config = dict(
    hidden_size=128,
    vocab_size=4311,
    parallel_block=False,
    learning_rate=0.00714,
    beta1=0.95,
    beta2=0.95,
    lr_head=0.0135,
    warmup_steps=200,
    batch_tokens=32768,
    dataset='wikipedia_en',
)
Each number is 128 + 32 x the weight over its row's rms, rounded and kept within 0 to 255. Layers, rows and columns count from 0. Numbers have three digits each. The size before them is the row's rms in percent of the matrix's.

# layer 5 attention output (transposed), 128x128, rms 0.115, rows 89-114, columns 0-127
086:164199106157053101188107134125145117133132100165093140159115163107141138184140151111193102146090235131118157173107096059146084169156151144108124134139129096081095108108077091135069085147121118116131103166102114146100157108158114081209117122150137118176145196135137081124080144074114090102093146176089112148126158106083156135120143130094130119157125201117124138117122123121125121097143
083:072080071129161121068101183192180142121145100159111187123064103098118151125078167110127143168104063078165052141133140162135156148122126159155091069097177196090108157142154186131162085182138143138087087131114119094129071166130132115131096095142153117113120161127169134102134137141106106101113104153122114145144112142121104162082133173110104148136089185151168133103180152149180151124105
093:136150120166154162109150142102131092151178134136102126145129129096104103146122141174087167155137119159140108150136148071108126069180151126123094126121179156103187131111128108115095114061099112161115132117190111105164053133142108179113121107154099172142208092198180173130168114093091165142110142092166100134166097099057146103137144111101037144130120143064102146145060113114142164089161
084:091146147073131176052176154112115117178127130114154148124105093174163119172174055111174151054110064106112077162146127082112136133086113193169153137150109174109176142105109126176150123183125091143097147102093151140183120120099088155127095114124103075088126101125127112132144132158163128142075085177120156098137067150164109110114160151153116093112095101190156130181115138147116168153086
109:160143104146158116122093160125136196165197115117143098118148125131085107087084159107092147105146174136118142157136090054109120130148108130107172070211076163079115145133112149160125152114126125150096140140140211122119154175135149093124106183068146159120111128174149131112145069122117116104154147155191128141132085105151129091185143115138174133127096123159100111075112080168065115034152
103:149096165101148088138099023173122141077172144105123087136116150095099183089123149105090105134086132132152135101105109162134146116117154123090118165114180130122132128090097141166118147144143147133084113098090202135110124134189184107177129123148138113112149132154110127079155077149154151088122068193149140110095167193089082073088084152129085171185181136142154140116185097163142116140168
085:159133156086120162145153099114090165081139115155137156120074123096172139069090164160155162180143106066175194098079148085127131085131147195106136130141124138100115178112123147138121099180164131089094149129167147159120149132189124164097096078085136121091126122148143167136165118117117134131184169132162185139081165067124134185097146099105121102111150103157082131150114108065084075079071
088:131115111155154160136168092119082125089099136133131135145127144119127157088166128124120138153159149132129120147134128148096157119075100061101129063105157141133146179139146132088153117150095131207091165119141139164124178118159073197089147150110128142164100071136177090133066080093076105124152180069099143146098135152147094112207088121051105119094224135113129163167126137166176138128096
093:091125137074159151146139094109146037058208160112105120176105113088096192198111115086125131097152076122140169160190117109142111142061128116152071120158219104108087166161132100137151110149102142111050122153129147147144067108156133129125173134075131168104122135109155122138139155129097171144174165160126170165161169085161145125097110121134097118127131122100113121108135108163160143104108
078:147137154122154115119136148129150088104078157149138094118167083186094091156218133076107152120132155100133110100195102128118098197121086144127161100113160154159133130161163166104110159107120093098084112099062141134196117143089106105098117129164177106175141137161097149130129090113158111074115090167084127150108129211123157097115100153152147076104121211082086099089064132110136122140155
088:102129108131173114144101139137109119176124182158124074075093143119084158083164096103119198184156137136107144089072105176105137131103132154094155091188145084094103172171177118107178041087101137180119119135187114117096133068142186139140113220122103139109134139129138106092177168141126113115157125128175094110131084187142122133137090095140086113119150072160114125124139168142113165134149
085:077105102158171120130107117132120083137101208153114152151129154151103182144057100127111131151135183094162115084117133104115168160145057130099150101144146105128097126143153158126118078118181102073081141074073112143129159134121216124127133159115138099149146177083062174166105192105173124131106141099112168101119123126120166185094164114056138142145128124139154204103134139075138137095110
100:134113129126097128156111130123121146097108116072105209124172116162170127138101125106162116136159043127118129096115105167078158173078138150146133089143073141106131121169203190093134100133154144113109123162128053117148108144087147181163083090041096145162178141073175100100108173127157096161131073134134173075135121127182122174106122144146105154118164150177079140115130161118120144144081
090:167117188133148130119173147148115142113101097066137141175101136084120121132186107138134113067113104123197100122101083116133127198140074156114103124091138098149164135107128091129036114120088100191165087162164150114144102122099155094124063145163190104140098113146137123144161105160100160103184162127128174143138079134122141116152113112194182152150115061125054154189115134140126093096149
083:107142133091147147103116221164134107128186121112162134113068092105118100126141131172162075137180140153147105111142115160118151157107093088145181129159155186191099111113143104134112074113134067135126155174145102116107066148160143140090096188141146146126190099126063125149148083129129076112125179177136111193113090157113137061138077140141129115056137096154155104109160114150167147071127
097:199113070176078136159155123120099117054140160150104140087112079150087144108133165124076130097107159126144187136148085126160147160101069097116108129196138137071151151202146159186176152150112167087072137101128145160141137125164159089153173126104153128145135169122127078103102123098099138129099128143081149064174122139174140174083106101150069126108124123146133106082143079148148169171114
083:177153237114188160115145129115120176142116153182088077166136134124159156092120151151122159132088130087111139126108123136135188154149082143144102077046139121114127087107154154141130158138189160166160074157107089154154053122083135157121072157074138085128083141126137184166117109117102125060094122124141133109158083129123125204117098130087125142145087134106115127127145136079086113118170
093:121098098117094160146168107069119154129162147123075143114177125107140085174195089115129157131139111125082182119095170165164134186101084141158117165113135089101160124144103093146141157080132139125086159175112126123156108162134128120131090096190163128093156152025130112075123102164197114102128169100048121154090121158164145106081111093099126133162151137135118091122125192096161117161064
094:093077155141123090130104155108111186136075087113133128158171113160106137141162148117138126158133153133125071082162137161164080060158155067164135178104127096075132088139096117080130089170102106153121122063080125144194121137150154094126113192171117173072132106174073178136136099128114126173085140094146142170115126133073081123116138132180093148155108137133118220135171121152115170148145
104:133096086117136140088136148181111154130176144146136081079116098123132107089154166116116147126115107090192063107100134140104116169115116085069137086116144091185071108135141146190165097076145107189146162071085116091143175125137144081139147141127081092121157140141144101091182160089112153096092206128160169117157074113144165130143093117151161116103121170208122132147146112135053165142136
098:086098162063105137094097179108158120122097099157110118152141126106125096109104140143157138147148106139122089102082090165135083109127115176110151068159113074186111147121149136167133126134137151143132137154092101100106106155144105180135094166111039158176154136044132110128155168172185098169165094125157091154136085149152067090116082091124115163116116134126230175167135162142142187142151
095:127064138131080104112112101112079039113127084139105113151137154132086176122179103174185072141117130159098220105138101113130176105134140144161090167124132142113138154158125108116186169139120132105091138175133159110117112143136135079199129150121145113113143124158137083137111182093069131142143147152109117161097147140047139104162174133065126123160176156138147124063150050086120099124158
078:164141121251157077142102170054143166147129118129088138156096079146109202115156110123129115104158135118085134115165140112084110173173093174140095105129179130162114089080145163189117140100125088131126097164122104128104104137055167118112159160149158074071126132125108055124178097124104141114130141177135109128137078152090136159100116132156103170164096114125123147194104157127114093137108
092:172131086098112129149100119105137105106078145162196170139147134135146126138118133102143145108124187109133143146075126139148104109120165190161122087129136054147072140168158128086160129147050120068113141117142121131095119121073137145146162088127164150119188082064089101090118146156151124155166101132134057147164130118189186180082175138085113113139179140110069168111110107096205140122158
084:150150113109133152163132138113114144137065155056199099103106205146139132092183135145141117159112097140161063128171115157091148135186125148101169157098120136128111125179070134121153102067155094145202109093104136120088139127129118130168076187164180127146113125108148134163105055124063127139147172055093128081125124151166096164116113168100136194126103116142113083163117148132087139096140
093:118096093173068049105142205128103101135165130113120131207168128098159125160153131099119071146147161144121172140155094117175151133120130102156119123121112087171182160143086091053135117101155170141059113153191148104062076129134135166171127142120143158167130104137214103168065177118083113107136132149074142095124119092127154163122160084137113104130103131126095144124099097110138121158155
# layer 5 attention value, 128x128, rms 0.0865, rows 90-114, columns 0-127
087:155115193154126090126144106123063101150185132093171098148153094189114124149181150192130083145115215152095127159132180145132138071136126129112185175143134095146094077094141146172092161127083127083117122148190158148142169084143152162111122176090142104128143150107114124085082111174133092117077114117148065101182131133117119123091141115164141109151104050118102131119113094149075108079144
104:121085119080076183112099157107088145108122112182147139128148101164157155094134117109142100125137166086114136152095119196135121135085146101174149095157083071133039120130093143127131131166160127118115119191136201114101126147128138149100156130144095144147107110101104130158129207205159110131103052136047144120122168095163110136168070135149175168181110077172094106110151105129120084119141
098:175128149129131152149132101167083148093142170107093103093126157115111142094097110125139129172110183113179129108129133137150159112083116079086123186088029142133101128078195166150106132131101159058147150128093124085118171136167193111112126135155147104173092185093122093129102103101063094118173150144143079135084113119135119178154142067108141154106136176082158148150152071157120065110161
112:080138162158099157100137039149155056135090097130093162116135165140149144184137119223138135115126100117134151126107193200156169120151147123155124128076123137153131136131135145076094131110140171097129112065113072168122134082099143140189110118106083147187121097099074067185092130082151098116093168132093121154144166162126083122125071113088128154130154076139156141151103118099103148144138
093:138162090186151128089163194136101154162075084169101151126165144126118082132117105175139124112144109141128138137120158098079086090204084119112100064165136146131106111140131103117151130121168149148158139161174098137157160095130107186077151101150092123130093144142088114138082189115066063165150140098124139211140126116103150103130167108106143121082042062133105094119142080119097137126181
081:181167126165106097084087145163120122172158159140168132098136154136122075197174122123126130099120162172083128096192090146182074135199093133182086118109117102093118121127153132104100167124119104154093058110067140125185133135190088159172148116169130116126100150138121136097099179180109121130107084164129090062115151180153201130166139145136154159142066139113160136112129154159153153144134
097:083096115073118135154110106143179123184118079093083148113100112126155097142111111215112126112120105189122171128141167128192086116150140133097116141165165107120127055102131169143092153104131083081101125123119076123152115148061139101150084122126091196117122141121071114121194140117168164105094063132164129119167055146069133120081154086150120132145098129163167077079095147133130124096097
098:147086117150066057098111157114109192147101137153132130077200092113099085139149133181134117179085158141134147130117159123104114032190128126157152137109091140164138091109131109093120153148153126155150171163063121139124110140135128150135084085152128112160080127096164073146149143146113075165099085093156159156054129087145087168131165124176113133158157152141146175143065146149082124128076
094:155118161106102157152095118157099083103165083137152152155131164113113122096059136154147128134070111178114123106088097134150094120101156112122091111105162121133158103077148088135221146145089156112153150131161114191114131098188197118073104105117090124143117116136118140154109179096117117161159146030155201125155161092071066175085134088070123174159138134149131143111167152123147119098115
091:157083154163129109125146134094159107149179093067130098141143149163142089191093171130116111146173125094161129161152162103149102126196087120198088150105085103142168168108104096109109205155107140135131109106124170132165117130109139141100103153102171097165175123147116199141086084071176077123120073128099133161163186071124132143135177159123204118117090156104138167177146100121107125123163
100:174091160152120163111130130127106114084138041115077126089118156064128068175197150135164129119148104135098091168142100153117050080155095127181107185155154085134149139170120109129157178139122140185127172154191134124159096121081131083085118160147150161117080108164121101112116102148142127077152109177155153125141098130120081126151177136189107110083117123146137170177142176142083088155133
099:158154140112108134144098159119121100156176148178142075124110158101090153157179117156119115178076115112115083148154120089176142098144078165106142110164119141177143123089128137158142131168082134154114113161158164132116099138130173107098114184130174093115058085176123193117094082161137097091142098089105112158115098120163117114080104150128232081115115078052195090154119095113113087138148
102:097119162126095123142087093133149114146170123160143123184137143138154165108131141156169175151091119163111139158128186109143163095086195125119119110117140147161136099136179166092153103083146153057157113122127115164176160132148137149160177085145102107113144174128127098214063153098157070146155107133174130197099069132130124149127107133109101055157125173141134132104155077124128097240112
091:138092105144115154124084097091104143136083105148093121141141159103112115100130129139077127101138112115092136120079110104172119115124125097130089172115094100057174119117122233172099164106144120093123122118132055142167117121106110102151144122104090163156102157154146163135123176073063151122083113127133192098137170137182092167178200128113141136160082125075100139165071158153101128211076
099:064073136126160061111122109131141142157148111085118098121186189118057139182130114125176084172172173145087085099137084117087117094185180169161098184078145079129093088134134101121136131140125167153110180162141119138128148112151175119073124112143126170125124100145126148066167091127130099083114082116135104166121181103159059128120149166099141137165137174099108129150065105137106127087110
091:157109121150090150144084158145144086093056098105171184115150155174131118097092106089129094124058139194132092132175168112138091080071122120079174115144187154162143137184145062124054110100097124084121136098132136124151159123162196124141119106126157121175191104160147081130174133131171099129159166134155139108118127121120181110087177112126097117116136112171128124064200155120136143132134
096:187145115122144079171109151144120130128118078157141098124089099108124166102079133125120125146102139174182099132160071117089117130160167142112126073126062104135127140104170115127106131139106101156234071073132076169139130156096156165127173139112120131195083114185091156127135120127079181160117101118137091089122134109108109187176185175188106153134129170145127135217152121137164125120143
096:128089074148119136134133155146105093143146182105113118094103113132125159123083097084141118081140057089152187136106133153088138136125158156156134137151134151142149197121160229178088168144111091088159119192161143095109154111134106134112138155156151150156209127135134125150127210133098098120172065142066125104157140116153190134184122164094165067154110103100101067107119091151139134126127
101:156140119100137129140131147125199091174121096106131144158124186167163134114083121127102129167177138130110072175117088087161158101143087102138117144145114152102208124152086140105146105130114178092146139106145074177136165151140127146110129158110149160134092114136105180158052099052169130161115062124111065071151156100097146094105155126098098155128160119028132130167125194135159083123113
101:184185102138165148153165141119136159159182186083118101114068138166167139143158172121093154072122155095114169163141126088096166152122110117080121187135119151134127135113133153127072134161134153143076156132154145153107088118149167076115155093094151070103131082156190194092117090144121133121073109125115107074133177068134191096135160174141103119097170115116076117075164125133131060119136
097:124120067133120069091117104134129154141101147129135134089116076138183127142100099084158171131153105145159090120101137125078108128139163096163205125163171080169043169092138060128136092146133081174131137151099118169157120159114108159112095103181131221140061115133104143109150167139165111141107109090143172105139151104161098147104135135105179156091110105171163124144082187171113119126192
087:088098178116118146181207094167126106106112094173123130144148087108124086139161098153165109104107141121150100145133125170148178112125182097056158116113065125104131160172119113087089119121113154062150166086116169153133199090151122116119085152097130075142113152131154125157084150129187074127094135094099120198192146113143134128150142115153159051137143095126132149097144072064183150119132
099:088089146186130105087163134118121109151149113135128096102161092100153098072127128151162126138115105145198108125150122172067137185129101138089113115209121105176168141098116091131100156090111106183151118128137123098177126103119161121087126164092121082075086114118160154116157111152165141149129149084071120076081128081031095117130137161182153089118110153084158109100185167139052148116135
093:115074092121166153119094156113139099169127091160098175140112101137141113111058109101084143138156159132061138108153189091129162177108130108113120109111147075132138107103152147179121102145173147133041075134136164117127146220136143102149129170122103120139129142159121076106152124066187121118124100166181138136079122171141132101148096046131116046092139152119178157144161158114165107179130
087:121108129038091129136126039156152120162072093152125135099167099135096152108122118141125149113091094103094091137082146122116158106094186134178150143108203186158074099094182111131077136132144114153164153148081086125186150111144073150130127158140186119185113142164105156097139109120133082075117097112116155148138159204135114096133144200092137143150164126118157088170161093136094141101127